Weights of a small GPT-style language model, trained from scratch on English Wikipedia.
Size: 12 layers, 4 heads of 64, vocabulary 1024.
Each number is 50 + 15 x the weight over its row's rms, rounded and kept within 0 to 99. Layers, rows and columns count from 0. The size before them is the row's rms in percent of the matrix's.

# layer 3 MLP up, 1024x256, rms 0.21, rows 458-512, columns 0-127
098:33 41 52 52 69 58 63 50 36 80 38 54 40 23 24 46 52 80 88 36 45 59 33 09 34 36 54 50 64 52 65 54 30 52 64 65 43 58 31 56 54 70 65 55 56 29 63 50 57 58 57 41 40 53 52 58 40 65 34 47 32 11 21 50 54 51 17 56 37 43 45 42 29 67 39 58 25 45 34 50 29 67 32 52 68 41 57 57 41 42 24 88 38 42 70 48 38 33 35 42 26 26 44 57 60 53 47 58 21 55 35 60 71 68 57 56 51 56 53 35 61 44 34 62 38 52 65 64
105:46 54 69 44 62 71 57 42 55 40 32 38 56 44 50 67 44 52 46 55 64 69 57 26 65 55 46 16 59 52 39 52 48 54 58 23 31 48 42 21 56 66 49 52 38 67 45 65 15 24 37 72 47 49 45 43 59 52 39 45 58 57 33 28 75 74 39 62 19 25 41 71 35 47 60 58 44 13 46 81 59 33 38 40 45 54 46 60 56 45 63 52 41 76 32 58 56 34 67 54 39 40 51 46 49 36 43 84 60 59 46 58 41 52 42 75 34 29 28 66 59 49 53 55 32 35 61 59
103:57 32 75 50 43 86 60 79 34 32 23 12 78 37 40 38 99 37 61 45 47 67 14 67 69 25 50 31 47 41 68 63 66 57 24 75 60 57 45 46 62 52 60 43 30 40 44 72 47 43 31 54 67 49 40 50 66 25 46 63 11 57 42 37 42 58 28 51 44 42 52 92 40 48 33 47 32 32 53 46 42 50 64 49 74 60 37 56 43 33 55 50 48 67 50 50 80 61 60 38 58 47 67 50 36 64 59 66 58 62 75 43 48 51 39 30 33 61 47 50 49 32 44 19 47 36 49 51
110:52 51 55 47 57 50 67 54 47 21 29 54 58 49 48 96 30 65 64 44 59 52 57 58 39 23 58 46 36 44 18 55 59 54 68 38 41 81 65 77 23 49 17 68 63 67 59 38 41 26 60 31 25 58 46 52 50 66 63 52 46 44 36 69 55 35 35 87 69 49 76 49 21 53 44 61 43 52 57 59 60 37 61 34 75 57 53 35 49 45 37 60 46 69 53 36 57 48 53 51 52 46 13 44 28 47 45 71 50 43 64 32 41 64 58 63 73 63 35 75 32 57 76 20 33 46 57 55
098:68 50 65 58 37 80 29 61 59 37 80 53 69 26 30 34 34 36 24 50 48 58 48 61 53 37 48 58 53 22 58 59 55 41 84 65 77 40 23 61 23 21 58 48 47 57 74 23 65 73 63 29 64 37 70 36 42 34 68 58 65 49 61 54 46 58 60 41 46 66 52 64 33 67 74 44 41 58 27 46 65 62 58 65 48 15 65 63 49 49 57 58 34 43 33 68 60 24 28 40 36 39 49 51 32 39 44 58 43 69 30 49 74 28 44 70 27 54 82 51 35 61 36 60 57 41 51 55
099:21 43 41 78 67 49 53 43 56 67 33 65 69 22 56 47 61 66 55 35 78 55 61 46 47 42 64 49 28 59 55 50 59 42 61 29 54 58 58 50 35 60 49 36 37 66 60 47 53 42 31 65 50 60 38 45 66 58 62 48 68 23 53 24 43 00 51 65 76 63 35 54 25 34 26 34 56 40 29 73 62 54 56 65 49 52 58 58 40 52 64 66 80 42 35 67 34 34 28 81 47 55 50 75 44 26 53 50 63 68 69 63 02 34 81 55 58 54 38 20 53 69 38 55 68 37 11 29
102:35 35 23 39 48 23 63 70 37 57 52 66 52 25 35 68 32 15 39 55 67 41 50 29 43 26 70 30 68 47 58 40 29 38 30 59 58 46 65 67 61 47 71 36 52 44 37 38 85 54 79 37 31 55 25 59 39 56 69 99 68 43 72 43 60 74 59 50 45 50 41 43 57 34 31 31 58 46 53 19 42 46 35 50 30 71 45 45 56 76 57 54 33 70 61 44 54 51 25 47 47 55 41 55 35 56 77 63 45 31 42 48 50 60 63 38 63 63 43 29 36 52 35 70 31 41 55 44
099:28 51 45 41 55 55 39 35 60 56 57 63 86 52 44 51 45 24 61 66 31 33 43 37 72 67 67 29 56 51 40 59 35 49 32 35 45 38 58 58 56 40 40 42 96 61 50 62 40 65 63 25 35 71 60 50 76 62 29 46 48 62 49 57 49 58 68 48 50 46 49 41 59 59 39 69 28 42 72 29 71 15 82 59 46 42 64 50 55 36 46 61 46 57 64 35 50 40 61 47 72 54 41 35 23 56 60 57 61 59 37 43 17 51 39 68 55 33 36 19 51 57 53 60 57 73 37 50
091:77 64 45 52 38 45 60 57 54 47 24 27 40 60 75 47 37 76 44 35 56 45 33 50 55 42 21 22 27 46 60 31 44 81 31 44 43 47 58 36 66 66 51 65 56 48 56 48 73 60 48 38 50 36 45 28 52 47 51 44 44 58 34 45 61 51 55 61 73 26 48 44 54 65 53 76 60 38 23 66 50 60 47 45 60 73 54 57 57 48 52 50 57 59 52 46 55 82 50 29 50 55 63 40 40 37 40 32 44 39 79 78 60 42 71 38 44 45 68 20 46 49 71 48 71 62 27 46
103:30 60 56 34 66 56 40 26 27 56 65 59 53 35 27 60 46 55 37 59 65 66 45 42 60 36 35 40 48 69 33 30 49 68 35 58 64 17 31 26 41 73 62 49 52 47 56 61 59 37 47 49 22 46 51 55 64 36 58 71 66 62 33 44 39 39 39 70 71 88 50 56 46 84 29 71 28 66 59 36 36 40 70 39 65 49 61 69 59 53 62 40 42 34 34 61 33 55 43 63 26 20 64 63 85 55 61 29 36 49 36 56 37 45 48 64 45 39 62 56 20 45 71 32 61 39 52 67
099:36 47 85 56 63 63 26 29 68 37 76 59 12 39 39 38 40 92 26 41 51 57 35 61 31 57 55 52 51 54 53 22 52 30 78 36 50 44 34 49 58 52 62 64 33 36 54 74 76 53 28 32 68 39 42 36 50 59 50 41 38 71 47 44 54 42 52 46 57 42 56 40 18 32 78 20 62 70 35 42 42 28 67 65 66 54 40 68 56 46 62 43 46 51 56 40 17 43 76 37 48 42 68 29 15 65 40 00 53 57 53 40 55 64 46 39 34 49 36 51 25 48 68 32 62 70 45 71
102:76 62 48 25 62 38 65 47 13 51 39 62 58 21 62 52 68 58 53 48 35 36 54 53 69 79 51 51 58 48 59 60 70 54 67 57 43 57 63 32 63 43 51 43 55 71 69 60 51 61 55 61 44 25 25 47 29 64 39 63 53 39 44 79 48 52 58 68 80 50 24 72 53 58 50 40 66 56 02 22 46 37 60 50 63 34 30 45 49 54 50 54 55 44 51 38 55 51 56 56 44 65 39 57 56 55 65 31 54 36 24 48 51 57 51 46 70 41 41 51 38 43 27 31 54 80 63 54
103:61 56 29 78 57 69 62 16 56 51 48 43 48 56 60 51 41 63 81 50 17 71 55 31 44 53 54 36 50 47 22 68 53 49 31 07 47 54 43 68 54 66 42 63 57 41 47 52 49 53 51 82 42 40 57 29 56 37 29 42 37 51 37 31 68 40 38 38 28 39 60 35 48 58 82 41 48 54 48 32 23 51 66 40 76 59 53 53 54 75 46 58 61 26 46 42 79 50 33 52 59 60 46 51 35 62 47 48 51 42 46 29 43 39 63 44 70 44 37 47 42 34 54 57 42 33 47 33
084:44 46 63 87 52 56 60 37 94 25 53 33 62 59 90 31 44 51 47 25 64 60 40 46 34 34 49 30 86 52 45 60 50 71 70 70 52 44 58 51 50 53 57 68 45 59 71 54 23 40 69 73 54 00 53 50 43 61 50 40 28 29 76 56 49 68 42 46 73 46 56 61 52 41 47 68 86 45 40 26 39 41 29 52 42 46 63 50 60 51 26 63 31 54 09 41 37 43 38 31 26 62 75 71 52 43 63 55 33 60 28 59 46 57 18 38 74 56 58 29 60 51 52 50 46 58 56 47
097:27 58 37 68 71 22 53 42 58 39 31 76 25 42 47 57 62 58 37 57 52 42 57 68 65 35 48 54 33 74 82 62 84 41 55 43 65 30 46 42 39 28 43 46 51 77 55 38 43 61 65 91 45 40 83 53 15 57 22 61 69 38 59 50 51 47 59 64 72 40 20 62 32 76 58 64 45 45 43 42 60 68 46 46 24 29 59 58 27 57 69 46 69 46 47 45 40 63 64 17 77 46 42 37 50 63 44 42 45 59 22 69 71 51 44 38 36 59 73 61 67 34 54 82 51 30 62 52
099:59 40 64 68 66 65 58 63 51 68 59 24 35 54 61 51 61 49 48 18 31 65 62 29 49 41 20 65 25 51 53 51 52 56 33 39 69 32 64 37 47 38 53 46 69 26 53 24 42 41 61 32 74 44 40 50 40 46 59 32 52 61 55 69 70 43 17 29 48 66 53 37 67 51 27 49 39 71 39 42 13 69 65 52 45 59 44 28 57 60 54 52 68 58 63 38 66 61 57 44 08 47 49 43 60 50 60 41 60 43 42 35 66 78 60 33 59 54 36 31 46 30 62 76 68 46 58 36
108:47 53 59 59 23 52 57 62 45 49 67 23 45 66 56 37 48 47 40 63 49 46 36 50 40 58 08 51 63 40 59 42 58 61 40 27 63 56 64 48 41 33 48 48 34 55 43 78 27 78 60 54 46 34 58 45 28 30 70 40 55 52 41 83 35 32 48 57 25 39 51 91 20 26 55 68 13 42 50 43 38 53 63 50 60 41 39 25 62 41 63 47 41 61 45 46 73 38 42 39 57 45 46 34 42 49 41 62 46 65 66 75 76 64 40 43 33 56 40 71 69 50 75 68 46 58 56 78
099:48 45 56 50 48 21 42 63 68 15 73 58 47 74 61 51 36 35 62 36 62 71 39 61 70 38 65 86 34 23 16 73 74 54 40 48 47 66 31 68 50 31 63 43 40 43 50 54 60 39 33 50 67 51 53 92 35 53 74 64 38 38 50 48 54 37 60 48 48 49 10 37 22 79 39 44 43 46 27 58 28 81 46 64 47 40 57 43 53 70 42 43 53 56 58 16 52 62 27 23 62 63 48 41 24 67 05 24 39 22 55 83 52 53 56 16 76 57 69 37 70 41 57 40 62 59 56 50
097:30 67 35 32 59 27 26 58 29 55 34 57 40 44 47 57 55 49 46 53 51 69 58 55 43 49 73 67 56 34 59 33 60 60 57 82 36 81 77 55 63 50 40 34 82 21 74 84 56 73 43 42 46 27 15 67 56 30 42 46 60 48 31 60 56 54 47 33 42 68 40 74 70 63 78 36 29 24 64 64 56 62 42 35 60 56 67 66 52 27 44 11 19 45 56 37 43 33 72 42 60 40 48 61 67 75 49 35 52 09 39 38 57 68 63 52 20 69 55 18 35 61 45 86 27 54 63 31
101:68 45 52 54 46 71 43 34 25 48 17 76 32 75 47 42 54 30 43 74 35 60 46 42 57 60 44 54 17 61 45 49 47 38 46 38 41 52 43 52 53 34 64 70 43 36 37 30 51 44 36 36 50 50 44 46 26 55 86 42 46 63 67 46 50 44 47 84 18 66 25 68 15 57 64 47 64 54 66 49 30 84 29 43 41 23 84 12 41 54 61 64 70 46 37 30 60 57 64 52 57 61 29 48 74 54 60 36 70 41 68 55 37 61 44 48 55 34 24 26 43 22 59 62 48 20 44 50
099:49 73 50 84 47 57 65 43 63 49 88 55 33 57 57 59 34 49 68 33 55 66 75 51 62 56 40 47 54 52 79 57 59 40 65 40 45 28 31 50 75 56 57 63 43 46 27 37 49 45 64 51 69 48 43 65 61 54 50 54 45 39 55 31 52 44 34 68 47 40 71 55 52 40 33 32 70 47 57 52 85 60 52 57 33 19 62 46 50 45 48 62 61 46 22 35 36 53 57 58 54 54 44 64 49 57 50 65 50 45 50 50 34 83 88 31 56 46 52 41 77 62 38 56 26 47 55 29
102:63 78 47 46 53 33 43 42 57 39 61 61 24 25 64 55 53 40 69 40 33 43 53 39 65 42 21 62 41 54 61 41 65 37 54 73 45 64 52 82 74 53 17 71 49 46 32 66 51 69 44 27 03 66 67 47 34 34 44 27 45 02 56 73 68 56 65 59 66 42 29 56 58 46 40 66 50 59 19 50 50 36 40 55 35 35 50 71 48 72 49 36 52 63 46 56 53 57 47 35 57 54 49 62 40 26 40 39 38 40 28 59 36 60 71 36 47 43 56 57 61 31 73 38 61 34 52 56
094:54 71 88 65 68 45 39 59 57 37 72 71 43 45 42 46 37 54 65 82 55 37 69 30 42 40 60 46 31 78 39 50 62 40 42 57 47 53 71 44 61 45 55 63 23 59 55 50 31 46 32 36 56 62 32 46 25 51 49 45 41 53 52 30 65 57 36 66 58 68 43 43 68 23 51 31 60 35 44 47 57 37 49 28 38 35 49 62 52 44 48 52 35 37 51 39 38 44 43 66 53 83 35 21 39 73 26 67 43 53 60 35 42 44 44 45 33 26 14 43 41 69 52 73 32 44 57 67
098:39 54 59 41 75 76 49 70 42 59 37 60 67 42 75 38 73 49 51 25 85 68 68 64 65 36 62 26 59 62 45 29 34 75 75 39 52 40 50 50 54 38 14 24 44 58 44 35 65 41 48 44 73 49 65 50 44 34 55 59 45 54 39 65 38 68 61 65 56 25 45 52 52 43 47 51 48 31 43 33 43 53 66 60 58 48 55 28 75 63 57 51 48 83 39 99 75 51 55 45 55 44 30 21 24 69 41 25 40 38 49 74 44 86 46 38 39 75 56 52 48 69 38 61 42 50 52 60
097:58 61 55 62 44 74 42 60 65 39 47 67 49 36 56 27 46 36 53 48 31 27 48 77 60 38 65 54 58 61 57 46 58 68 58 27 64 66 44 50 44 49 40 34 49 57 54 60 49 58 45 42 40 54 33 59 38 62 43 48 43 44 44 53 45 55 64 99 28 32 42 63 44 69 66 51 46 66 67 69 48 30 47 66 41 62 46 56 31 40 73 34 49 49 47 29 45 40 79 40 49 57 18 53 49 71 50 60 69 54 25 62 46 37 52 90 33 51 44 61 42 60 79 37 29 42 63 68
099:79 49 31 58 67 62 70 62 41 56 61 37 67 58 45 36 41 26 19 45 21 41 55 69 61 54 70 51 66 59 98 49 50 52 61 59 50 46 38 58 64 26 51 48 48 54 66 45 43 30 31 57 66 28 58 54 39 33 53 37 65 46 71 55 82 50 71 40 31 78 45 21 51 65 58 56 52 56 47 63 43 34 65 48 15 40 64 44 54 63 49 81 27 27 43 24 64 33 50 36 47 36 58 48 06 24 45 51 76 58 43 85 41 48 58 52 35 70 49 45 76 58 47 54 76 52 50 62
091:60 49 42 51 34 48 61 29 39 38 67 55 61 69 23 36 19 37 60 28 32 11 53 53 21 64 66 26 63 62 72 21 60 61 68 47 60 34 53 64 32 61 44 50 48 63 36 56 57 23 27 73 83 42 28 39 51 72 65 41 70 68 40 37 32 60 45 54 68 41 38 64 53 36 83 41 44 28 58 66 50 66 53 20 49 44 41 38 60 51 46 81 56 50 36 78 47 47 67 31 57 65 60 47 50 44 47 51 45 45 39 57 31 50 51 76 70 45 40 36 62 55 57 51 40 48 33 45
099:62 56 72 37 36 56 40 79 35 31 26 33 28 32 33 34 51 62 45 58 73 31 68 60 50 60 56 78 50 25 15 64 32 29 59 44 57 58 54 59 29 74 72 37 60 25 34 35 78 43 38 36 72 71 49 62 55 45 33 40 38 61 38 57 65 38 53 62 58 39 47 48 50 44 40 49 47 53 50 51 79 49 37 49 88 53 49 40 21 50 31 62 46 59 59 47 38 37 65 39 32 49 39 59 56 31 60 54 48 27 63 41 61 43 35 55 70 38 31 57 38 32 48 40 57 62 60 34
096:56 58 61 30 44 52 35 47 35 48 43 57 58 57 38 55 60 74 64 60 76 56 63 36 54 31 34 65 84 57 44 48 36 36 39 60 49 40 55 50 23 32 23 53 82 33 50 87 49 66 55 21 51 39 52 45 53 57 26 69 69 37 33 47 54 34 65 55 57 36 36 75 34 57 49 38 38 45 67 52 61 41 55 75 46 58 38 40 45 36 41 79 39 42 65 73 52 56 22 46 30 40 32 26 21 57 51 41 58 44 56 45 46 41 40 49 38 54 67 32 55 62 30 57 17 21 63 41
100:45 69 52 56 67 61 53 18 59 31 54 41 39 27 47 66 60 41 49 44 66 53 27 62 47 64 27 49 51 30 67 55 36 44 51 63 69 53 37 41 43 48 50 61 82 63 49 45 53 54 31 37 48 30 50 36 28 59 53 59 90 58 69 60 43 62 53 71 66 53 67 82 51 85 57 55 55 48 65 48 63 41 47 70 50 50 37 25 67 39 54 54 59 53 29 59 35 71 53 65 47 37 57 72 50 58 36 93 64 64 56 68 28 27 58 55 67 43 67 75 67 57 48 48 40 32 63 35
103:43 63 55 20 70 17 21 50 62 35 39 64 28 66 79 20 57 82 26 24 53 54 76 58 72 35 38 71 93 51 62 54 59 66 63 32 45 49 62 47 41 21 47 59 53 42 63 75 44 47 65 50 55 51 56 52 52 76 25 31 66 30 40 56 40 77 36 39 47 34 45 44 43 64 47 41 52 35 45 56 46 74 37 38 57 63 38 66 10 72 71 47 43 78 73 48 54 53 33 60 53 59 13 25 65 81 52 26 63 48 53 38 80 34 68 70 56 55 38 46 38 49 36 47 54 27 52 53
094:59 76 40 53 39 55 62 38 32 54 44 55 77 79 69 40 48 42 49 55 46 36 45 70 17 41 40 29 59 51 72 71 49 32 47 41 80 23 53 49 28 68 69 36 39 53 44 67 37 46 57 56 35 49 67 54 42 32 52 44 57 10 87 72 49 76 37 41 65 56 35 67 01 57 78 36 55 37 47 62 61 43 36 53 56 62 58 49 55 20 62 49 32 33 45 30 51 50 35 76 43 61 34 23 54 50 47 49 60 38 44 34 36 24 37 50 66 40 86 38 40 62 22 42 31 65 50 52
105:25 30 67 63 48 35 47 38 33 59 47 57 64 28 65 74 38 35 68 35 36 59 41 84 67 14 56 55 60 62 60 38 44 38 48 71 46 34 37 52 63 74 70 19 36 55 22 58 39 16 72 70 53 33 58 29 39 48 74 54 89 35 44 59 48 55 39 64 65 55 65 35 12 46 48 61 54 46 62 56 51 56 64 81 42 18 38 40 50 52 75 45 30 60 49 51 65 21 55 62 40 74 43 61 49 35 60 40 55 75 39 64 56 39 77 54 92 52 42 32 44 50 48 66 33 40 56 56
099:38 46 50 22 73 37 32 55 51 37 63 40 58 54 76 22 33 61 60 78 56 57 62 39 52 65 30 78 48 47 28 66 58 89 24 49 69 54 70 40 69 41 53 28 50 62 55 47 20 49 55 55 63 54 69 54 59 47 56 56 39 26 33 62 46 33 32 59 54 31 44 53 43 51 66 42 30 76 51 38 45 47 89 66 27 80 59 36 42 47 44 49 38 51 19 70 45 44 31 58 46 48 74 83 40 57 35 39 55 47 36 48 37 48 34 38 47 60 67 57 50 43 49 43 59 47 38 63
098:63 62 68 35 39 42 43 18 64 67 25 32 43 50 45 60 60 56 45 52 44 40 50 74 53 32 27 69 70 22 50 36 37 45 29 60 58 53 59 49 34 55 54 46 24 50 55 51 50 48 63 54 44 37 54 56 50 46 19 65 49 29 72 46 46 50 70 33 64 53 68 75 73 74 62 50 47 15 46 47 56 60 80 62 86 29 39 27 55 58 12 45 40 59 40 48 56 57 69 43 66 39 43 48 20 13 36 60 47 65 37 57 41 45 46 20 53 45 59 53 63 40 76 22 45 38 74 41
100:55 54 67 40 68 51 21 50 28 42 42 43 58 53 48 50 62 44 13 51 36 54 32 60 30 59 67 53 52 37 31 23 52 70 38 19 76 19 14 59 11 71 26 69 65 34 54 44 57 84 25 37 34 72 59 81 33 49 47 92 72 32 27 70 64 51 61 65 42 64 48 62 55 31 43 54 07 71 83 55 66 38 51 35 40 52 54 38 67 44 64 51 45 51 25 58 53 70 52 46 51 24 54 16 56 38 67 09 41 43 53 43 88 65 39 55 67 46 64 51 55 58 64 55 49 54 49 42
102:27 53 83 47 72 49 49 36 25 44 62 69 51 42 64 17 46 53 44 50 49 52 13 51 46 63 21 55 80 80 23 46 52 71 46 34 51 33 63 52 26 44 64 59 36 58 35 64 52 52 43 45 72 71 40 32 37 92 44 45 96 64 47 75 63 47 26 65 65 30 45 32 45 37 39 42 51 70 61 76 64 69 57 72 33 52 67 60 46 23 62 52 74 48 25 59 45 42 79 47 67 56 35 59 34 31 41 48 36 45 38 55 28 53 43 56 68 56 65 17 60 46 47 53 68 29 43 60
104:46 28 67 50 28 35 53 54 28 28 53 30 48 71 47 21 36 40 53 65 40 85 30 36 36 49 60 85 34 58 45 70 66 43 74 50 45 72 35 23 38 47 31 44 35 68 40 46 78 65 50 58 75 30 29 59 30 37 46 38 56 55 53 64 43 73 57 43 44 42 43 21 44 49 59 71 73 61 32 56 35 70 36 51 35 69 34 55 68 44 72 56 58 31 58 89 41 48 25 55 72 61 58 39 35 48 32 55 48 31 40 55 67 23 45 56 61 29 53 58 52 43 53 42 43 40 61 34
098:27 61 52 99 13 65 57 40 57 51 51 54 42 34 45 35 28 52 65 51 50 63 46 34 33 54 55 42 34 68 33 21 46 38 38 51 79 45 06 46 47 59 64 78 45 71 56 61 23 67 49 40 59 49 58 36 50 44 47 22 40 33 52 62 89 39 56 59 43 39 22 43 48 37 63 51 40 38 59 43 49 47 81 34 51 54 66 49 54 52 60 25 45 55 53 41 36 14 54 54 45 54 61 76 69 83 41 53 31 39 71 66 42 68 46 32 51 36 34 38 38 50 57 78 58 67 47 50
101:42 73 47 55 66 72 55 55 66 61 64 62 81 38 58 60 61 46 33 51 47 47 52 49 70 25 40 58 60 31 49 59 60 48 41 55 25 34 65 53 59 60 41 71 26 60 36 62 39 41 75 78 59 63 53 39 26 55 67 20 55 62 80 53 47 49 57 45 77 81 43 51 49 58 64 56 54 16 42 44 38 42 38 55 49 67 52 62 42 34 76 57 71 25 40 61 57 62 56 69 76 46 34 32 76 36 49 49 36 34 35 63 61 43 56 41 55 58 52 44 41 33 41 55 55 27 29 74
100:47 32 35 54 66 47 49 51 29 71 18 31 35 51 25 48 69 38 43 61 27 51 79 49 65 46 64 39 68 32 44 55 52 55 76 79 51 62 20 65 30 35 40 80 52 49 57 43 45 51 47 64 56 23 31 67 56 58 70 92 57 41 57 75 53 43 38 66 62 76 51 49 32 64 47 48 67 38 63 39 41 65 23 54 56 72 80 48 61 48 34 49 62 18 58 58 21 38 83 29 38 71 23 72 50 36 59 74 42 48 65 38 63 44 59 65 46 40 57 42 67 62 22 46 32 27 51 80
095:40 47 38 71 76 70 51 40 28 48 45 57 59 47 37 60 51 46 66 19 44 54 70 38 38 57 49 60 84 48 79 67 31 55 43 40 38 55 42 54 55 61 60 65 66 50 50 38 32 41 68 62 46 66 56 70 81 49 27 42 32 51 36 64 54 34 53 54 63 56 32 66 81 42 39 50 46 62 41 73 41 52 31 40 62 59 48 42 65 91 28 48 65 44 73 41 72 58 35 41 42 50 48 43 57 39 36 46 51 31 42 31 53 59 36 64 59 18 66 60 56 49 40 78 52 47 67 74
097:73 34 20 70 50 57 53 64 26 45 72 26 49 65 63 48 40 27 58 66 59 39 39 32 49 38 63 44 28 37 63 78 59 50 37 38 50 69 37 28 61 71 08 73 47 67 55 27 42 69 75 54 57 52 47 36 51 52 61 28 55 48 52 55 43 19 70 28 41 51 42 45 27 49 57 34 35 19 62 91 56 14 73 64 63 66 53 57 41 65 62 44 37 48 59 45 47 41 44 58 60 36 29 33 52 38 66 64 40 37 44 49 60 47 46 73 28 47 22 51 39 54 51 52 63 58 69 48
103:58 68 29 36 36 48 25 45 43 36 63 54 55 75 56 70 53 18 13 80 57 43 36 21 54 47 52 34 55 55 66 26 34 63 31 32 38 48 63 43 28 51 53 36 28 62 10 61 35 47 42 35 30 77 64 68 52 78 46 53 60 70 55 38 27 60 39 27 47 52 37 61 49 48 75 71 45 45 18 50 51 61 69 50 37 57 36 41 40 40 62 33 28 49 47 28 57 69 72 59 63 60 55 38 56 63 34 32 84 57 55 32 46 32 27 48 56 53 26 46 33 78 74 44 53 43 49 74
101:75 58 56 44 62 74 60 42 27 53 59 25 70 75 32 37 43 48 92 25 23 61 59 50 72 60 39 75 83 43 61 48 48 69 32 54 45 58 33 80 72 51 54 26 52 68 31 39 62 47 26 40 61 48 67 63 48 55 64 50 71 72 57 32 19 50 30 55 51 35 41 34 62 47 49 54 48 60 44 50 30 48 48 66 34 57 57 27 58 41 58 26 42 43 38 49 72 69 37 74 47 60 60 80 61 67 54 34 66 74 55 64 59 42 65 45 62 40 54 30 67 51 52 36 57 55 72 54
095:68 59 62 44 45 56 38 57 40 59 72 39 60 49 67 33 64 59 53 69 55 50 72 57 56 75 49 68 57 59 60 69 54 75 32 53 30 42 41 45 49 49 57 29 39 29 62 61 46 37 36 39 72 58 22 72 84 42 33 28 30 22 39 89 29 50 57 85 63 56 80 19 40 48 71 25 39 44 27 38 61 47 15 60 31 59 40 58 45 37 67 45 33 34 33 53 34 74 42 60 67 37 63 59 35 71 44 61 30 42 55 53 57 31 43 51 32 49 39 49 79 50 73 71 53 37 53 64
104:40 66 55 83 54 69 65 60 70 39 77 65 60 42 41 72 45 51 33 63 38 86 47 35 25 47 52 34 71 53 41 48 29 56 74 35 65 70 57 42 59 60 27 54 66 74 42 49 58 42 48 56 23 43 64 67 73 34 56 59 59 47 44 32 74 92 85 41 42 62 75 60 57 45 48 54 54 27 59 47 27 51 81 71 56 48 80 39 47 72 54 45 28 53 21 47 34 78 55 51 41 57 70 22 43 73 56 39 25 34 48 51 74 30 64 28 60 49 56 59 42 60 47 38 57 58 40 48
098:31 72 57 38 33 39 41 66 38 52 57 56 47 30 63 29 45 70 46 51 54 48 53 51 76 49 55 57 41 64 29 88 27 49 46 60 41 65 51 37 41 58 62 47 58 39 38 32 36 52 48 26 53 59 57 63 20 70 72 62 70 51 55 78 47 61 59 51 22 68 46 51 55 41 36 47 55 40 73 59 08 51 37 65 67 38 45 33 13 42 84 37 44 38 35 02 46 56 66 52 38 57 46 20 37 58 35 23 57 48 38 62 63 47 64 48 62 56 54 53 73 38 52 19 80 64 66 51
096:46 41 52 26 61 48 37 51 40 36 57 65 66 46 74 66 58 40 30 51 48 54 62 26 67 56 12 83 88 45 31 31 40 19 29 61 78 42 44 34 27 68 43 32 50 26 46 42 61 45 24 53 69 24 62 55 67 58 96 65 72 53 53 41 63 81 58 33 75 79 70 58 45 42 32 62 39 42 65 39 69 51 29 62 52 51 55 12 46 40 45 66 44 66 55 50 45 61 59 66 56 38 55 54 59 47 38 54 55 44 65 43 37 43 46 40 57 51 53 63 76 36 59 46 53 44 58 58
101:77 65 35 47 34 34 48 76 44 42 46 33 74 55 50 56 72 25 46 54 49 71 27 85 63 86 52 53 67 62 41 39 61 55 57 53 43 70 62 57 52 82 55 54 42 47 43 48 52 32 36 32 45 44 63 56 49 42 45 45 44 84 63 56 34 27 28 56 49 35 59 57 53 53 44 25 59 62 47 54 36 54 41 69 69 42 55 60 33 59 24 51 41 64 52 22 68 43 58 62 33 27 40 40 48 65 57 63 44 27 47 82 47 31 43 59 33 24 18 41 72 52 45 34 63 64 32 58
101:53 57 56 57 38 60 24 32 43 63 21 60 34 58 45 46 33 57 63 54 57 20 46 38 57 56 45 45 54 56 40 27 39 47 52 50 51 46 50 48 41 50 40 40 39 29 66 62 69 57 56 27 25 54 53 47 52 44 67 51 34 47 55 59 53 16 30 48 39 79 56 54 39 64 54 25 74 71 51 50 21 39 63 55 41 18 51 39 78 78 53 34 52 29 63 25 13 14 66 41 48 83 51 28 53 45 83 62 54 68 49 37 62 81 39 62 58 48 42 69 77 50 61 42 36 69 52 33
107:55 55 50 22 64 57 61 62 47 51 45 52 59 41 66 55 28 70 42 48 61 51 26 44 74 47 56 43 57 43 57 33 42 58 84 46 43 16 66 49 48 18 44 23 49 67 52 69 46 49 54 37 51 53 30 73 44 62 73 33 59 45 84 33 52 54 62 20 72 59 23 36 56 58 87 48 67 33 54 53 50 22 43 87 13 63 50 39 62 61 67 61 55 47 25 46 67 47 53 50 58 55 49 65 57 74 29 37 48 19 44 87 61 35 70 30 55 31 42 40 38 31 54 55 42 61 61 46
100:40 61 73 71 90 42 34 51 43 39 49 60 44 79 55 66 84 60 48 47 45 49 77 17 78 57 53 48 33 70 55 45 68 35 52 99 51 27 42 47 58 58 52 53 55 53 25 64 47 58 36 54 45 65 45 79 16 70 77 41 48 55 73 58 42 64 35 40 47 66 64 50 50 72 21 44 31 62 31 68 31 47 18 54 59 45 46 77 70 56 66 29 50 49 82 65 53 22 29 41 45 29 40 42 40 33 52 41 54 60 57 66 61 76 47 43 39 32 53 39 58 38 64 28 65 56 63 56
096:59 53 70 60 19 66 55 50 31 64 51 65 29 30 55 36 52 30 60 34 53 53 49 46 47 47 60 30 70 49 36 55 59 54 64 23 70 65 69 45 36 38 40 31 54 69 60 69 50 52 77 35 48 51 56 48 40 31 26 59 53 55 62 38 59 37 52 34 65 68 65 50 34 86 63 63 61 41 28 41 61 48 44 58 35 65 38 63 69 57 69 57 42 37 31 51 60 40 57 52 50 23 54 47 36 53 09 69 37 37 30 39 40 69 85 65 33 68 71 53 43 91 31 46 79 27 74 63
102:56 48 51 47 54 57 48 48 42 85 35 73 36 26 49 29 50 42 56 63 60 29 64 57 35 42 55 51 65 41 42 74 45 51 53 48 39 33 26 51 82 40 58 36 38 61 42 58 45 66 50 46 62 34 45 70 48 33 38 52 80 51 36 45 31 42 67 68 69 54 66 26 66 47 31 56 66 44 62 46 61 27 54 47 59 26 46 83 53 53 56 56 59 52 55 37 58 61 25 82 37 28 71 38 39 55 60 79 45 48 53 39 22 23 38 20 35 53 45 52 34 69 70 52 44 49 57 55